From a checkpoint of a small transformer trained on Wikipedia.
Architecture: LayerNorm before each block, rotary positions, untied embeddings.
Each number is 500 + 50 x the weight over its row's rms, rounded and kept within 0 to 999. Layers, rows and columns count from 0. Numbers have three digits each. The size before them is the row's rms in percent of the matrix's.

# up: layer 3 MLP up, 512x128, rms 0.268, rows 85-137, columns 0-127
# down: layer 3 MLP down (transposed), 512x128, rms 0.217, rows 85-136, columns 0-127
up85 102:525541482512476479418568503510463434440417476482601454455478550470483489507377538600510456506519492486525553602486538475434510470478482547467548500539594507456533494486522413566599551632462412538529487457515476611479575541475550546468465496517440447581464518543487569529520528541524424500465442523560480573502511506412432459498477545472515463392528533565446483458529571606567565502491
down85 107:552486562477472485476521440515497560439460496550555434502491511419403522527458454447495447535463520529444475459517529471528458501525564476556556550501495484488545593603558482483512457542548481504495515514555534499485470521501639511524403505428576433541579534469406542544483453560505469540523519536582478505376550552552574516533583446487496512619573453440393504428437491526428508413401
up86 097:515594494509458458412433569425538437551504450474498461567450462567508520498473539532465491472564483483459529602435562573503486508512453497548477422572454532480512502499538617424450423482451580386490439444550418476492545518587483481497498542578393446555556499564486458483469539444501530575497475459512536496534466498396550542483544557532513467434594474547525559439524452607481496507595
down86 097:570521496507484537498545502513514576451474547680400463470505438494480508566560497475578486459486406543531516515526431525446447485556487517531474545535484482417534521501431468489586474368471560459534544534492507475538436534505511567525451514464457517478535434512430411439533487553612531493524569512429449519470508563621501527497485493492490537594454600446492374490478568489546518561436
up87 108:486503513502481523589441539495559448528458427473574548506531524435412507539453491466536471558525501510539486491498518500570435464445448533490532551374543426435450539435520460557476500484514521406552534462387547492468567544546578519532540430412545519489521519548575461543503460538538541530418513425525423528527390558561578609507470510539465497547359488469528442538512508485464362494492
down87 099:482515441524436473478524561509482490479590477565504486501517532476401526416456384544430449539508519524559555565485471513495539443517582573420540558430494553567499497495436469379525441414468445595514500518550457417530561531462539524495429456525522534549470523487535614475563497496543501495481519495466466449442426506506572479532572590532424541417542521506589515643492502411509487512562
up88 096:541457519534560415500467570419572516607593493558478494501489464515478397482550571428548486482588494552556484446551429541549412533552505524457499488457567506529514467573514498496453501454499612532544587488449534588441482571469537468591604533505476435433481468537464486431521520430492532452504510620515543532421489507433468457590546434540506465502501412447555542491537540473497592526467
down88 099:580560534523439504457521525469460513452525540572505444562507467485531547535532457459537530513501491521495552568497448473491458472529555465578520558557455396483490444417364516512497457372379496537488527538540573485512414540514428509451543564434453504512556493503500567521614471501509410417507459416469437517445455518497422537571615540522476504478524530468577461524638456508546453497477
up89 089:502419522547465583564448529559511531552453508526550459507479548440485584539510530529394499518534520444481548557497550497544456420468505520503417584580430580546532472578457429448456472423458422542485447576434595428518443486515486528474503517471636501526449530537444494495543525455462515463559528444564439486435459535443457474583376496511459532539427628523424512446485502513467516507523
down89 088:416440558425362541561585496552533546498515541466537534531500505439513456482461535527540455580506500480555512412431552616470475574481488462462506576543407599544493482458451530405476424494470509498546498491513480503454493512517462451429443645499546529518531546502514447515521490417467533451583465517536416469399514494456469463612519461504519449494476488528354445520474483557518508511550
up90 105:540420512487516485538533533456546412540509421497459442536530561529396515529476521383499474421525453527564476407455527488549576455465507582490557472568583600511509482399498386474526488472481545439538463469486407555510441573476519545533420478501590492553507431516501540555517563592500516487467437456464538650417480486502496452478539446511561488445436474491575515448561461543543500527495
down90 102:530463497471423478512575404466517471455473554586539358494423569488521501438537504452523446571422540447491510475529516534398557510544583510539464460464430578498470494425547472523503426483447466528456489509500540499441556546475512502494474491548467490470441421448471547523505536520492448541520513562527435552462421505587471352417455581415545551432483445548605413510526583522518512543519
up91 108:512440473465429468468438571500482484512513520467500432559542497508503490572478573391477516388426505532505457518489486544463503521529563558591508387540588526485418543496399467509467401467501494460512482507507523411520526530470506439484453390462519553475454470500490583411494497436487563502523518460478646422438412472555438516534581521593468480514476500469512625525600468508505481526440
down91 115:497468450471470468523527555471528560428461360508461578504484488462507573507548507535520542551458502548565633492461443510425476466439498543581563415419527656458437567462555485523514512454490592456466551436457586490551544451462468461558429432537419511448507512614510547538471511531507505495464530509558563493490429449537545478524422529477518470487453569558529578494470544416508473559524
up92 094:590478410401455532516532555528409475613457495500487536519499572441551466384554525585588531507445493508535591510479489521448445508459422542541529556476496508470443532471521398536456479536436531503507486544523467342477487412429516522480549617445471520504555567490559421480390503481512578440520460571494492528504461451510515578449455433449544469505449534549545510474475444505486510508548
down92 103:535542463518551502474441462547471568380477487536530478470556441562524470556421475515548481561473485600565518452478440556565425596474467497446547554503431485502536462513438501483563483495474488499537485554483612473486496598433508457477459485400540515502508438490530482494540458370523571489466491486479503422465522430559573537537461535466530537412522438427663495464596540471594521535469
up93 099:569486461460517441506523467396458509494461489465499434587490460446523430461524543495432500472487487537606446528528574471435526506459410586535551561447544506568446472572453535469535467468550455504515467455549396555564526482457528482424470630501516500524474562486495446430435551475595486644486549509424437519538498426401545476540508482426510449594536501499430536483492532407519439466492
down93 104:514505547434580515454486518396597475443466543486539512517546540524441492559491515542578537494506428521431465535514441516458577553489546607454577546538406469584532436489510566465539436482556533470519468506496506662579558522506501524485562539605505448553466536516472561513516529456502493486443520457492518463552449501531390452504518493508496535581459466520624355552551493548512548491572
up94 105:418486528483512497472527514601459472502584446493612450499524518474479541551427416415552485533460486541514485470477514457452495500494372487530461499501507543459527420581518503451476512465457428512523472484610497464547497437479584544513445530456495547575497510577534518469495641567449474454485542462572523598580581471489488500479500525490456421557545568465582485463556461491486406378394
down94 101:544468528514515465438489454501476415551413434529499459465561464336513489422458511473491455536432529576461496560520482446399460419453475505553556481525555569486555440503458426451490465502476415393607497508470512466542442583499547453565433490479500590481474589563476527532568495530430511435458511526493534513544561489449523367445490555481430522539506550568527526534583521524555480514451
up95 096:550465370533490501482550500439486479496527515490547559551460496530534461459484495509497481492568510584413443436403535516529438435500452525459531584515516516553476537526550519465547459609555405463428560506637520519464496386485523624495556579452433460564560494473450605538483482570490582534453477547551542468524475550434485497440458485584556513435471583482491536485444434502494465562479
down95 096:516457519531586519486473528479496458477461594613454454471560523444451530492480465434455527496471507509478563480562534530466475422556492429477490498428542511509468394459430522493514485562477566489513435508452574509454540393477426518458567478545489403545538513549501667542561497455539520573464496532382541552578401521573447472602500549619500540497521458508483398460504501531520499536524
up96 093:531539488510439488494483533498427505642542556463551464538574546500566509411598597500622506487410418358460523478490589475459544511519474530527438557511379540449533477420493531540500456473462499499506473410560520494524535473398502498515508515504499524508524421450393507561508558538504424533610458533454530467518583488495388528498580448513457481474449512473468549507495532473538534529494
down96 084:405466517478488443568664434515471512543565460529505570480473559364558539527475467507536551499535318547517477555467479432470472463508539428466539405466619479475518574511553557500449514531466446559462494488476474583492466553455477523572527477521559460478525537603525431451597515496555472533514489510496501498512468534580586520421492499471527460458462529490506518571530508484496494597455
up97 098:568543463534558498466559452484589481386408466481483463494559506548421496490482483338524519463540452584643543499500501488437547550540435540516518485538565617544470536497539525515534532470494543535442475428447514482396421538479498452548525406522501508535423488517469506584421470469453535481452577494518556593498548521539433430483494584513529492459537472578504512567519517509567469535423
down97 093:514532400514565492525412543490509621492410527595459442565522513509406431549493511545432459573534521490542492489444573539579467516516508511451459431459497419541524574529464569412492507489396470503520488519442489447483419459481543482507488462511458518662501488562546471523510474512533552502497423546524505522435614502538553411490467466454534550537525416485429454558485508583477473606539
up98 103:429443509556538541514596540434480580471461482496571569496533390485460507500551548440460515481433506431377541570455500538558551469466490615507570573575476469518620443562434485474497504521530572626501538446530453468460521548591449506456483483437605474502470573508481488451475480511448471535437582526560501481484554522451425529457510553543437541450498479522466445441437539416470491486472
down98 101:469466504531535524510571527509475471468531502432551476457505467513555493433386563507546528560479394488561472470403523505499567424544449452612509441457431489368509488486557513494533521479463390440663504557465530494531510561401424553515522426512534488478507431529453505457526441563535631509508450489486457544543526422432522501521487486503528545488445517473579551559447410453503509551508
up99 105:469446552511569535493566481438509547478497514453629386523433474491541501504521504384517478461425531544506464501479495475427438473448473526477528522525552505504502589454496510485543534491511582497529479462565514433386594478634512532484456530498617450545574496452457506437391428414566559432544505514448487456436400590469476530432448550495428483537524567470506493498491567477508468567502
down99 109:539478492489547579506341550471526504451504556484459458508468604490417526559446430490574482403539552472524476475526521537473433487461530568442535446459512640454505577464575449528487490499412504526553454496521501509537531523557433577544527467541559528495537565431420527414416471476480532471559556387400538519491535519575575460554508520471527420518583516447501462460431510457523546474499
up100 103:508473546567522445405528412533468523433450530501576523514561430571538432578522376516532477357491557479503416527500471430468476466528470510443448493549563533544414456509504507572509442437484531553517557519466484486539464543530520470567579489570512498606547511481502571518532426451434469600495577492516503515537545599460544422430533646497495546476485493476475465516558549460573479511507
down100 093:550570476494389560463460513458591526503532582517540541514485463452432542492526500446396523539524565596470427454568432461399549575459501503452511510529566478532529536492503496442437554501462518479450498553508527510510559563517576546471480471518545507448553499494602439510490494437403485466456454600529464542499500507584474516462421472452494502474567543538420632471517623471462367476501
up101 088:593502569592536456513523479477547491453454503444477532519529533530500468499528514529571465540584452510519461535462559428458472422543494540524509409466467491555629552586509494500499607556468490516509494490427578566436511451419602410542489440509414520534527472472462438584515427473417499487586513541538470504403516491469521491445491443520443484446535390408463577485512490513572542542393
down101 098:514514576562614501623485415460534537353470459504479474453534596459575445495503461487564449462526507476530510506490573448580455461557507460466511471393551445555578475511518513519481519528500483512480512477527509634488573410448617446497425437437494463489420528474426524506537478529467537570518474410545479469493511465506526429476519503459455486563609466490486433479477435484585568500486
up102 101:533548488530428480428516517440446407379561423499535521556575497434433577533458541472452566471462526541488431553469488457497423535553491407530486487490563539544509509589553504555518496468595524439483535540547519541518454544499448532504521548522524500448543449536457423542561476571499396519421518483619472419417397515497596486514492532457483467546617561432494499486555495539410468487509
down102 095:531394462437524481468536590460474510537578468487545537483524464468443473446497564476474538487535552548506533430499571478618406489504490464514528550473452512496531406560488519576498427485408462518425439470505517541559498541457531428453462516450470451466538437404423519522454393387526443547580417485515605502523584603531464468465488462519458563557501475446428486516553415529496456437473
up103 093:530505570517359459468453543431425554442512568461564538459507427531452550553534512457493502436386546614396519556449508481505566538497443537532493529471538492517517506561473506424525527566563545469440496423487411471535494537434606513508540500519541454480496522491471400470367444557469556541536569508534543551506556511516537464466553555374524514492578549482505475567467485423555476488476
down103 096:540519511514484450477545463465402505510477519548507488513541501421442432515515467526483505526472503503507418444543458552493481451523474536523488427470437386491526526476526519505478469479698417487480502555597539438493444483503502477549474584489455548483498554493560504476546532461509474464475430553436450467461532538535454491482569456405497511505428509557751578489469455480467496421527
up104 091:512497508574469511642434554494574395509567482478484471569549595562519452545521572443497461485428499568435438465526449423514522545435529530585419526429547541478584476501479413474538501493564441495433436528559424434496415453519521522523527472501498543419458501535540520471595539507509501471473456479543399536486452584512511467579488482561527527522472601420534502441574470467584446516489
down104 101:481569471461571555604506519498476467514503488530583489545474596498557448575509414507414490556440515500472440491577565506505454437516507496465580517489402501473504410508480507473492516505569486447526490571553568412495450511492417542476560514459442408491499464545400531605550475452563519463600553596455583490457505455516476383508523521468486507655433502520559503470500492475494513514589
up105 093:505532447514544607503488499482487486550514467433422445561592387495475479478499487479524458465532422453370498475453546481412479441479520404530474521497534497556553453503518497464495452474565526429395501463528500546560516508459532577564585429425535485472554496534471496456511495513340521490481444436439449472513562520558529449472542591518558462505537467528454495446578585571520405599533
down105 086:467481477460449429564510534459585553444448499533454576525555488503510446550451506451418500511474480428476522523505458546582495451544591452461558468467461519545530484461419496488658516504566506539597417486475610490496453485515383511526461468537394433394508462443528561435526462534406533420559476446476534479515521511449570511512507524537517500528511437376546470428482573461456519530465
up106 099:452495567485525441482426478590472447421586559516578439452506481498553502509503588519470611556473519465514498424517487461469582543490476511493481431540507431500357443469430428475546441561483492454485568486571464468524505497506488518473435399440481613533573446492494471597541494614457533441524611616506521490513470511457519455538503489490550486532505491449538586460428465567561527473468
down106 106:546493602537425500584505487417556663378504457406553472411459510548522438593505487504402469571498495522456464504397466521526546490453546513449533506454481570491527549483499582487519513549550450542539392505488578478504482473429508504552448476518512513477404525465452555478490479439437452551504406473549485517504540522500511477404475567515521482454554483506552469476467580434488466562393
up107 104:521560520516455525536483354461435524457587535523593491468485440589475473452501666581506482512548453458450487433469511380552542499553479592505522523604490445478500557469506527461459484513547611418597562545501527551529475558514447510489538521489452545558530493430529528422522464548456463535502542494516467400511502464467443524438488450608404490527463509458516518530504535572506467462548
down107 101:535606494484491540495435499559541544521459479502476548501462484520437483590491523448543491560516558577488471439472426568477511493350530513549475466436554555499505599504509454551467530517465553444474565537506465461572543522521504502452482449477488562477460616488543511525466476570470578554556459539514512433395573445520557514508487438513516544454542526505648569506466616387468541388540
up108 099:555413456467524556561593487467442552491519534574526375571498492538510490595545485513565515457530428562549578462464570522505477523488479515421449537444595486478517528591474448559555487487572493546535482427441469476490488564448493532497518483561486459496494444537560435568489470520552527550592465498514463516562569551445484414491495443400458449580483430572473498436434522375565423545472
down108 107:515366496550516510391531468465540466465541482565499434485502483518604490510485444402544555489544486537437508443587384512478477558548503445501469492432477445458433553510454506522528484430563448550520424471520482549446428525536421515506566446539436473457433470434415491492598512476480514595547510498527547443501447509502519483438468575534530449422482554522703499503504510492504508480553
up109 083:509410546516498424517598562503547441480576516470526556550431518533488462535425369507507513516472530493501574490508537507500538561493399479590455553457486481527477533474493386523543563517561492497461542441549452609363520550461430483447582476522533449556438465547466523469531526578411462457428552585537548469524504505484468537484529593443507558505510481415463563547400473531530573470481
down109 095:604563524471528449480485501525514579416487439570451402522474556509497473454475519518515528489472517539513516461533553579352464450498587479406519579469462580536463474540455570468540547437559513482508522497528525487572468513539488478450474457571483574391510481503432662535450457331517478550496446485513458516495542482503535500436466415566507496434466469535526528512561532444490506427551
up110 108:569633421469439547505520603576489476477529495533535518551572465518548551532466419455504428575551414435552596476527456548382541478554464514507502462536429486480515537527483511534485494349539475450566467548442504499462530492606493519477548555454450401458422495496542423446458510533565487577528434440521451492583525574479487458545480500498491455577472466592464494469532472559532505468518
down110 107:468455570545413440463499500511499507533476462542438558499530506406501501590621523416456451571491491392441455546570467431435533461486582545474504480486419500504472482527533582431492446429609430482523437504490505504518650566492490412507458431532477444499395601453536466437438462493553462540546503512500462527451514576593518466436470521539526510413500520457472550486478481452464495473474
up111 101:416379540560572520521408451489452437587542530423450460529532481509497534500504462528513523523381534517629430479537569484483419516422449527491496573475599463448520471422534463535521516568473504475503496585525487461498500437530532459603485542480525556392459543508528436526483503423405504484553531457495477532500510453461491422563473501570559572474531473440562502444481450432607473533429
down111 101:438512510415455538470447535511493595449441518464528533536407561466403594495487452529435503436509538491482536455502577521426404549560557510484493526467446589601458477541465533528598487516520513553477451482530494452497507467513492524399523526456475488498514498359391479556482383568537489563473534552579503560405449502513454414525450454537504471464462415570437467468533457436465456519531
up112 097:528460593532453515510445482496533510454478513574460575455579530492547488500562494521536479522488440504542524601477468515477416550491489550523556579499495438484455510529446455513410523469487423448458481572576561417609532553459485555483475430502534474494499555467563394488501519508540596451566530501566349477653489532451471551451457464548448481512592498499454565560514485529387530490443
down112 096:417547496537641522451493553525460445475416432433473528417521508495457472549514530470565478490558517565498615510516553543488560551515566537531564441506532602467573458555486503556471490507454511559500518600422452547546567505421506479476508498503483434508606443556525493484537463408453574493564508441495468653479457426526487548437493432400492495510494486439460500471520555563494521411488
up113 101:460505484479441508589392437509459519441513521572477514533492414505524438508460447498484416440583498475451432525487497409498465424545467566501480488569528511541499553549495574537509554454572596386502478450536520566609593514517489544505630426478580474454545500494418453490532544487514574523394538470448536501489455481526506497495529499457539580381499556391460491481497459451503539571535
down113 096:582535559438556477510468563495455439505464468586558498489575536573411523457541453403478565479438457511495526453574415487507358374523456487442513522431623443457558514448486581448491503522548556489488535399468499488425501513483548524478435501523458462568495501508457354523481463533475569543530462526479491495525538484402466433566500524574462487565531517417461507539556498524534492541533
up114 104:459506504398490454452525513478442440512548564512524485420604573528438460435554539579461438446484512449512594618498488506481504522453462499489441449475545516544579495473450554553501520449515488495494502450466364491509589542492493511455471421465520499526459473465645435603500561496533549474523447378559528535512547527499441430480490471532606491556555571522512506396470519510491451588461
down114 103:450464532506557513420460584614545463515501462514543516495546492530500560447484542529493556381512385481514546520448523511463582458451578499488533491586495510466578425508482481534530461451364457457501606488490549537444509441455535529526470474471498575484458472561585521489573400533475507408503476410528514540475501474495497514497561405512458522502462548535633429592472492521455555392529
up115 107:490450489505518525523563481406522450513422547447539383467609417501496514439488468483495455477380545527533529489474501408572512544489454510519421556501523476533540462515526435415506524560442524510471499355467472562479506488541522509541557451491542511458407479497455472624429447500425515461516581536494509434547443471552510458554467546492472489489529637480606426491482458529493376485461
down115 104:524551477603455437461603567457473546549540477441521499491548483531518520454501443437514440556575457508508560468557561570498562463436457531564518561519590474530451407501515540554431561380525467415592505525502503553566524505516479549571535520500570581545543499487528557566527489523553416406467525681500530427540494492540445486498475458495491453455544521504453479422488514417550493468469
up116 102:497550499605446428496512558526468470535493542473499537525516480484490536508531514515415438559418515401435466430483468591482396458519560537469553546430472519489484432502450522473430528448458496480501545591484398509482458388576516521521506524487435461441470541557519539471433558504561543587513508631403423424499496532516493415579494514502589495559448496444500554426467539407497529592514
down116 102:486399522535509483442466408428441450439438484450498560535462490497414526426495572501525454427560510477428477449607489494459529452497526565525575539364473503526499435502494503599535537461473603498511403429512462542623516569510511449522446518550411509551505568522498489502508521547608470492469456525415533533467538488550491506413485505521491505512448521599564427552476438494492461442403
up117 101:496517521454510563504504516461489554504421488484473566475450416425530518525545537558455507517528444471524535551482485432467513489481436453471447492420446521509644437463572534584421509560429452515566467539492533504547553598491561449494591504436522486492572507614446448585522569472529458448499475464513448532605519512525491604448508542501577546532423424453463570499522543386488390474466
down117 088:483429452427519496537502449445474514519553540588468399573508564446555366435440506583491473516454525566424482498520550517578392515431447503499551506425483527523475369473478545596553452501488543435556469500425502472507421445437485537505419515498430504537505474483500562418480549513525569499530427469367417498515552457515510521538556458501541546505517441587461574442514492482486517561501
up118 097:480483503484517524508567518487431460560484507515537479462503551410418569548514517528421479498495530539489457521576579376542603545437485569520511520471567475462503374495466536593483511526470494518437550416431433461506548416379441461562461460489602483451567498479489430496515570566475484489543557360540525518511514468505578524507463542486598542455520494515569561488528489458403531429483
down118 093:462529463538444431426421434554527523529451492529475532543491537483537464378411592519639465533572442524574519530487456585397440522582566512544428512557538473485444527503583451454510452453527569512498511590533467522533486574505474552499518465454467414530434544455537513532541466405479586514512513565502549466556503513537436457454465470504517491450537589452377444493497545501572511472445
up119 095:521450457571500459460467596455487481462449538481509577555454527511607485492542580502468498515506459494546456498503409483424538522507523415499409497595476494415503451460454501474502477600519623489536566510441415511449464537477447479439544426556481491516551493534584497383470549491586486509534531564550548495428546535548409516444502461580506446544451523533443482491348480502460516416567
down119 101:520540574476449431501518509444564507438401542462556564457507549431447517449547467503468465538546557407502507505438514572482486487504578473493566510468451585461488576408449493451479526454605496473522476526492487493507552477397492533457547511564450473487493486456466544632429459404521511571566449460568476436487504469574521485549539558440482532531589513583586600432535528498460405559433
up120 099:532548539539463525555573508427510522440490469529501463499549477498445494540583542511541414491444506533453536627504469427529524599501524467519480513490492525512545495448513497444539477492541537434431408427382579543514534497561484585443579549422557459507495546498606503470408492469542487557583551493503428561492401588565456562507420431477447451580570564546455545551471495420514454519492
down120 110:508393490456505527545561520506478436573478480487496591461493489497401493528527387514453573506484565591517586439466649486395559503460522516462520499457484482513431431525573428483535530433564635464524503483515540467544498546529503552432571458469467366470471559526468535525475408504546479514497503461418516494524465479561537553461504413502452502511519522536567439463530432451472542405540
up121 097:494436563594568486459539488500454526493456429453504525470511453516471435527482476494506419498522521555506495537448565502500575510525434415630562489603460473459545424487527608543519524437506460509430529489547463476517471437543456530480556500394450508571623521404505559570502588523514449519525551545578500478419533506471514519501421515424558415550531516422523550497402531485614464486455
down121 096:484442597450548494499569475486491431490470495542437472488476534535520494513465504547502524531507532549522566512553510581478485490488421466573555555463501356439491494499462476418566524459501435432491459548556575469513449550532465514484512490495457501525510534315488574515454535381564463560533461511446426510451523486491577539506555494532534492488587514458553537504571313566520529480590
up122 100:592543516501529545559529418519451477604509608528523585580486455512403552484518487470544392460555523535561534467421517468496521452498573510428401479466464482449427373444480518593503475494448550507493489410494550531597538518481454601481508433494485509498540473577605548465605443578520533493508480463497508475496516486506557528546496511557498503485520497475553432407505487389439551505460
down122 098:531509444499435463482452559473576463506469438486477357470534501452486425536509487511418501416533393508497506542478440411454453428518484594435533525524480447573613524472594524388443469448497568422447578515471481500561541581392500536439493535543456561574545559506503567513517516500500547491496478535528572437504518529482474517496511554523590508471450617432568508463495555465575510508467
up123 092:457479457424495489501490458500456422500473454421588476527650495482537602520454524528465481358524543522587531540422470527411443518462519508496463516474605574424535545458466447495497484478512420551489448548499534410432494479509543540555493451491447569486517519504465515547383480469484515545515550560466423537489467514602501485441403543542519507492529467477583514495557495449392576592474
down123 088:449465456518583503492508553453469531583561495617496484370484517567469473506543466581488509477576529471501543552598395472490555429529520554554615529518481521556584470498524518439520505590473513535581538446433565535535554567438455511470518475542560561465502507493463555486532484437491525575554496510475461501477446573509408531421517603538500631479496547519528568481569479521445576541558
up124 103:524404578553452576504516558514457531517560505531579552539412615558540672523520393497481462456500487480601553488482485450590547499558508522430439478534454520486495526535405545477543556505510526541506544427404512415426493456465437533437517546527513470536564448512463523512522542519520462464516554618593478528474485481549448469494542484469495364485480538514495476524463409516509545451491
down124 110:502462506468502537593472470514430502487539462518560473400493382470479410524542349537589544472514474440462495425461519527416496479444508531527484498523480456437421468499445449491472576426685499523525517620492527479543526489544477573495426549496486417442556533634518547531451520486506449541455505530503481477511490521412540492492558475461457510511490498588607480558463476523561500506519
up125 097:615547412440532572448592507431507452476451582479479543591566505525536581450459545490539467545525431431474493552431423586473473486521474484560474516462596590497533472428491571594495439493523531487506427404577480500521491529509525501430483498413517439414544489568428490568501506522516471566453513479466490476517508550503500412510394427516575450510521496446545585539546463477419546553497
down125 101:495477486469494447493576490492478528532600557564542554481535480504500478608458537413480496445544441510452608549475459613551485445509563397505553522501523552457572449460513548468495460461402521517490492501479535493553443611511468514525447492553563439479507537429349529498432550551488530591470423518488489513484431520522547472462492524540429530469500591565594464439536551405456576517570
up126 090:524508454447571421613501445500511435517543464487532486561601498536516419512509441467559567636477514479583597540528489537499529545492494433507428588537475429464550528517379544456505453557521496491480482518489484490363594499473520447526509579458465541480538479511522465461421493521479468513515505541456455531546468515432607519424502450393483550566452483546474445563435422579458478536462
down126 091:491521503527595506405452490466503493487439471497483484485421450423662506540431583504549376498522521501463495501590505467443478513586526531482544427514438417546486475492556599437453529477615481474498474512576557451539425557525494499447514476557449554512487518443478551553548441486546477438489441469486539483497521482525532404398517532572584544469536516527571502539534523455452503431626
up127 100:539436452632529532494442482544533562514468487520565519540435549493587545467532520467532499510463519499447456478552547434559432514495617502487501425509519542513501459474483538494518505443404447401479531469526492595454434589545515546482549533463389454544489552567518446541507520480471536544512505530592458471563525365447555441572493567513639423530516468439438515499479520529420442579483
down127 110:456517516474547420538533518397571485408408505503554507445490535481546499544522455571580545471494562519535511506505551523464445427423497500473519625514506447536441458521502422349497541435432552453540574536496527482476481516464464541499518592519587498457581484474483514509451491558580484493553576520522450419520515494441562506542587500469503462550596502545648417542495460494553560455540
up128 097:523481413453399533418523500554494485498562472475509568449584443403557485337470478532463534475464484464484552562517487532488498486425564507471546525503569467420413552506596431505519482549461448513475462473448485469470531537476497484551513536502514524569556567449494467470521507566483510520429404552529459483505476453451607502518411434473556504613462503519589538386460425499420515590481
down128 106:458498459430472512565450462522484540530444488513530480487577548530528427525494549527604552487413448531489551397488494471522498567394544466446449621554505518486479382498487487512494436435483452507475506492515536524556530531564483461468432597424511533488427410557572523521458453475614513441555582496469484481473500471480512469524485448477461462386537461444617513548611443492538594450543
up129 102:465535537524515515578443514555460539539598519523460362508535491562542462482549495518529529461562526404457547514519427527426460541503494451578470293465625498592466573529472514490554424553503522467547516500532506470500501492483479480457427517486487493542479496499475508432526553537444476447560503530496544499492473430528439563491442458620541495500475504509481584527442468466421569631557
down129 094:456459432544525517683501435530434524422470479475581438406506488570546533449483454468486509585559589482473519517434558513471531475561440475572579511426510606559484557501605564468503528570532537459536455548506580541447589524526479555493508530472513439489452518385459480470555482547537446510553560532502487537497509585548412458453431507469498459517483476557425522411491461539500523510506
up130 096:468513419437481493496509511534469395427559540544493592466409515415443527466424521464448563598543538564638520529433537512440494597507509452456483425440477484538635458467495451543478479503492503519535452455434381541514502536558584494573499523464425571536494490587514480490513507468511526521477598455522446494439441508472511511512527459521388408534483486503555519540557461543486522585534
down130 095:426482467555515394417485534375489479405444541525447534460407513529514523443476566481539570521534492513476493431521584448478587457563528528496500488489457413432442461394450535522516571478550524486465451488599508523557466620558420628534511556493497491546550484478429494522430440500412519542506475517455441510514452534473457551551441511435519475450469581561505476477501502498576552448577
up131 102:527405528478540486658477478491418391496509554589574502496532437432493502485506543482452479479550579526526467460508464475496532489451508595549496498434493469426533567518446526565441462523510513412510543471537592487546581521555487435392564574587540539562496483467477521493468481466466519575563526569423475492534411555496561380571471470482501496554540409532411484465489567473519515552472
down131 110:564399562483480506553555520463473511520448630514497455538507425523474451453441454521381519546560461476470533468548442547508518448576509539560511576499544540510520599567453461498568457522541491438554599506508481553475547500490462415552502489596469600491470550523408524545474525433480517506445425542421493476410439557607463502568502535509469466583540545489410540495543519517557566570551
up132 095:534386498495381585501512506485528509425466531468473595517537544499370565508581487426539489503519472557490514526501566509467470559444530498508524467495507423451428424548400484589467407417470538527469506531590458506403535547503501499509483459435450498452460560524555506441455528461544507411542597500553532469495422443504454529489515391509459484498436407515561605490584500456508440501504
down132 100:550528471456498547518527501472479503467433560505514498490465390497426509432474527519534500515438507504517631529515607508504602520486493462504555477620473493510485430519498567398442523458519553546500490485496512480488502579444526519432406502521415400543458487539387543508545351479508525476548474519502508484510473451556504493583499448426478426473459485438597490421584494556490476411626
up133 085:489513477538572557565528506601464451552541551384506504458499537444477491659412578568496439479491459484551550442441431555440448530483475459410505520524527462446480554494534461577512387496508421513517482450505501522581463518466563502534498563485522605504518536538448489589498502559503415487564541496442446588560482471577457526489556430415556486488565503379490433485463486477482471500517
down133 081:609497578489512469429436471472486618430477626541530586492560445540513551538420593552527507445492442572497499482497566507477515437530528485569558580513429585569458453505482591421482449488558490452498498467470489497494459483488458519467520529575458445532485501397443453444581463534565513538489423445533478523513529512453420393470460535566523502407570505532474472523552565433504471575536
up134 097:454508402406412504441506536511458568599527509439435512433509511413416524514526449533455562516519542482524568529440452532457487498423513512470518577516513453489501455496527500423530457563485427522513477511454410499474539582555605465502459471538540464504612602401483487467481464556623598526532455571515510409498504469432485511515484462444487476567508459475500531508520471563373541592550
down134 088:478467524531534535444564516547534421446347463498510577586548518460483611460536484531497515502522433488475524445470479483492481543503499471510574531529516324548469487516463582507474564488438467524562491580499450414521484469481507649516467530551520505495507355575452511532466478559467455494489479477486492506476454472595547387519484547432452423444556511531579486513449467469583539497512
up135 112:527511459448484515546556469448507555485494495462461517486454495461401563514496500557509577626519445534440483512488427458508506505531526603548529482450520558494554456533477403523488503573486398568531525441500561534501552593472535489524537534539565380436476520477452481378557414548523487583487539454446565446451512485493488554494415510563600601509459560549471526584471456463460601527425
down135 118:509574518484437495408546522441448530401495458482498430514513541480431457494545463517499507533455449535439444457585494425558533493564378506488488610473571450542506441473527474479506462530621516414420415519534451503440511468452489452518564431485431435519428535417468482497418445511463504510490542452469452558438551565582506408489494464394389523495469454453564550550482527466506468429505
up136 101:543527508495458502520435442501485423498522488495508521542544501488456490576534529580474473516519503469521521502482471568533642502481438527519405425531495510598450432546546351507513500488505589420377485453494480490535532461494519524546509417460474526461540482490489515453470546449470513566522405498554498440464422592536640503458501450518558547552553536433437456470396547473608595453529
down136 097:455463557564560504496481507494512467590522459546514537494501408415465533545529592523495553531546493496489466421537612458469435578514533503433555418498474548478492451503466497522502489560506531543576465509525555528462491395557575493451542502641524546432467502511482536448573492387497414520566483597484522478526502514491523566480566553590455537474564482506621442508467552387441453578553
up137 100:497498439568487494508467575571443474499429424453530510545475489505531453496495392544486643531452481476526547565418494509487422551529436500497466518508603491564457463549553490536475599481520531460437579423534522467683554461450451554518532511515440499453492481528395350508489547550501532531517453500522524474460558373540485469518529502481595442498484465526488545463469442512457511523462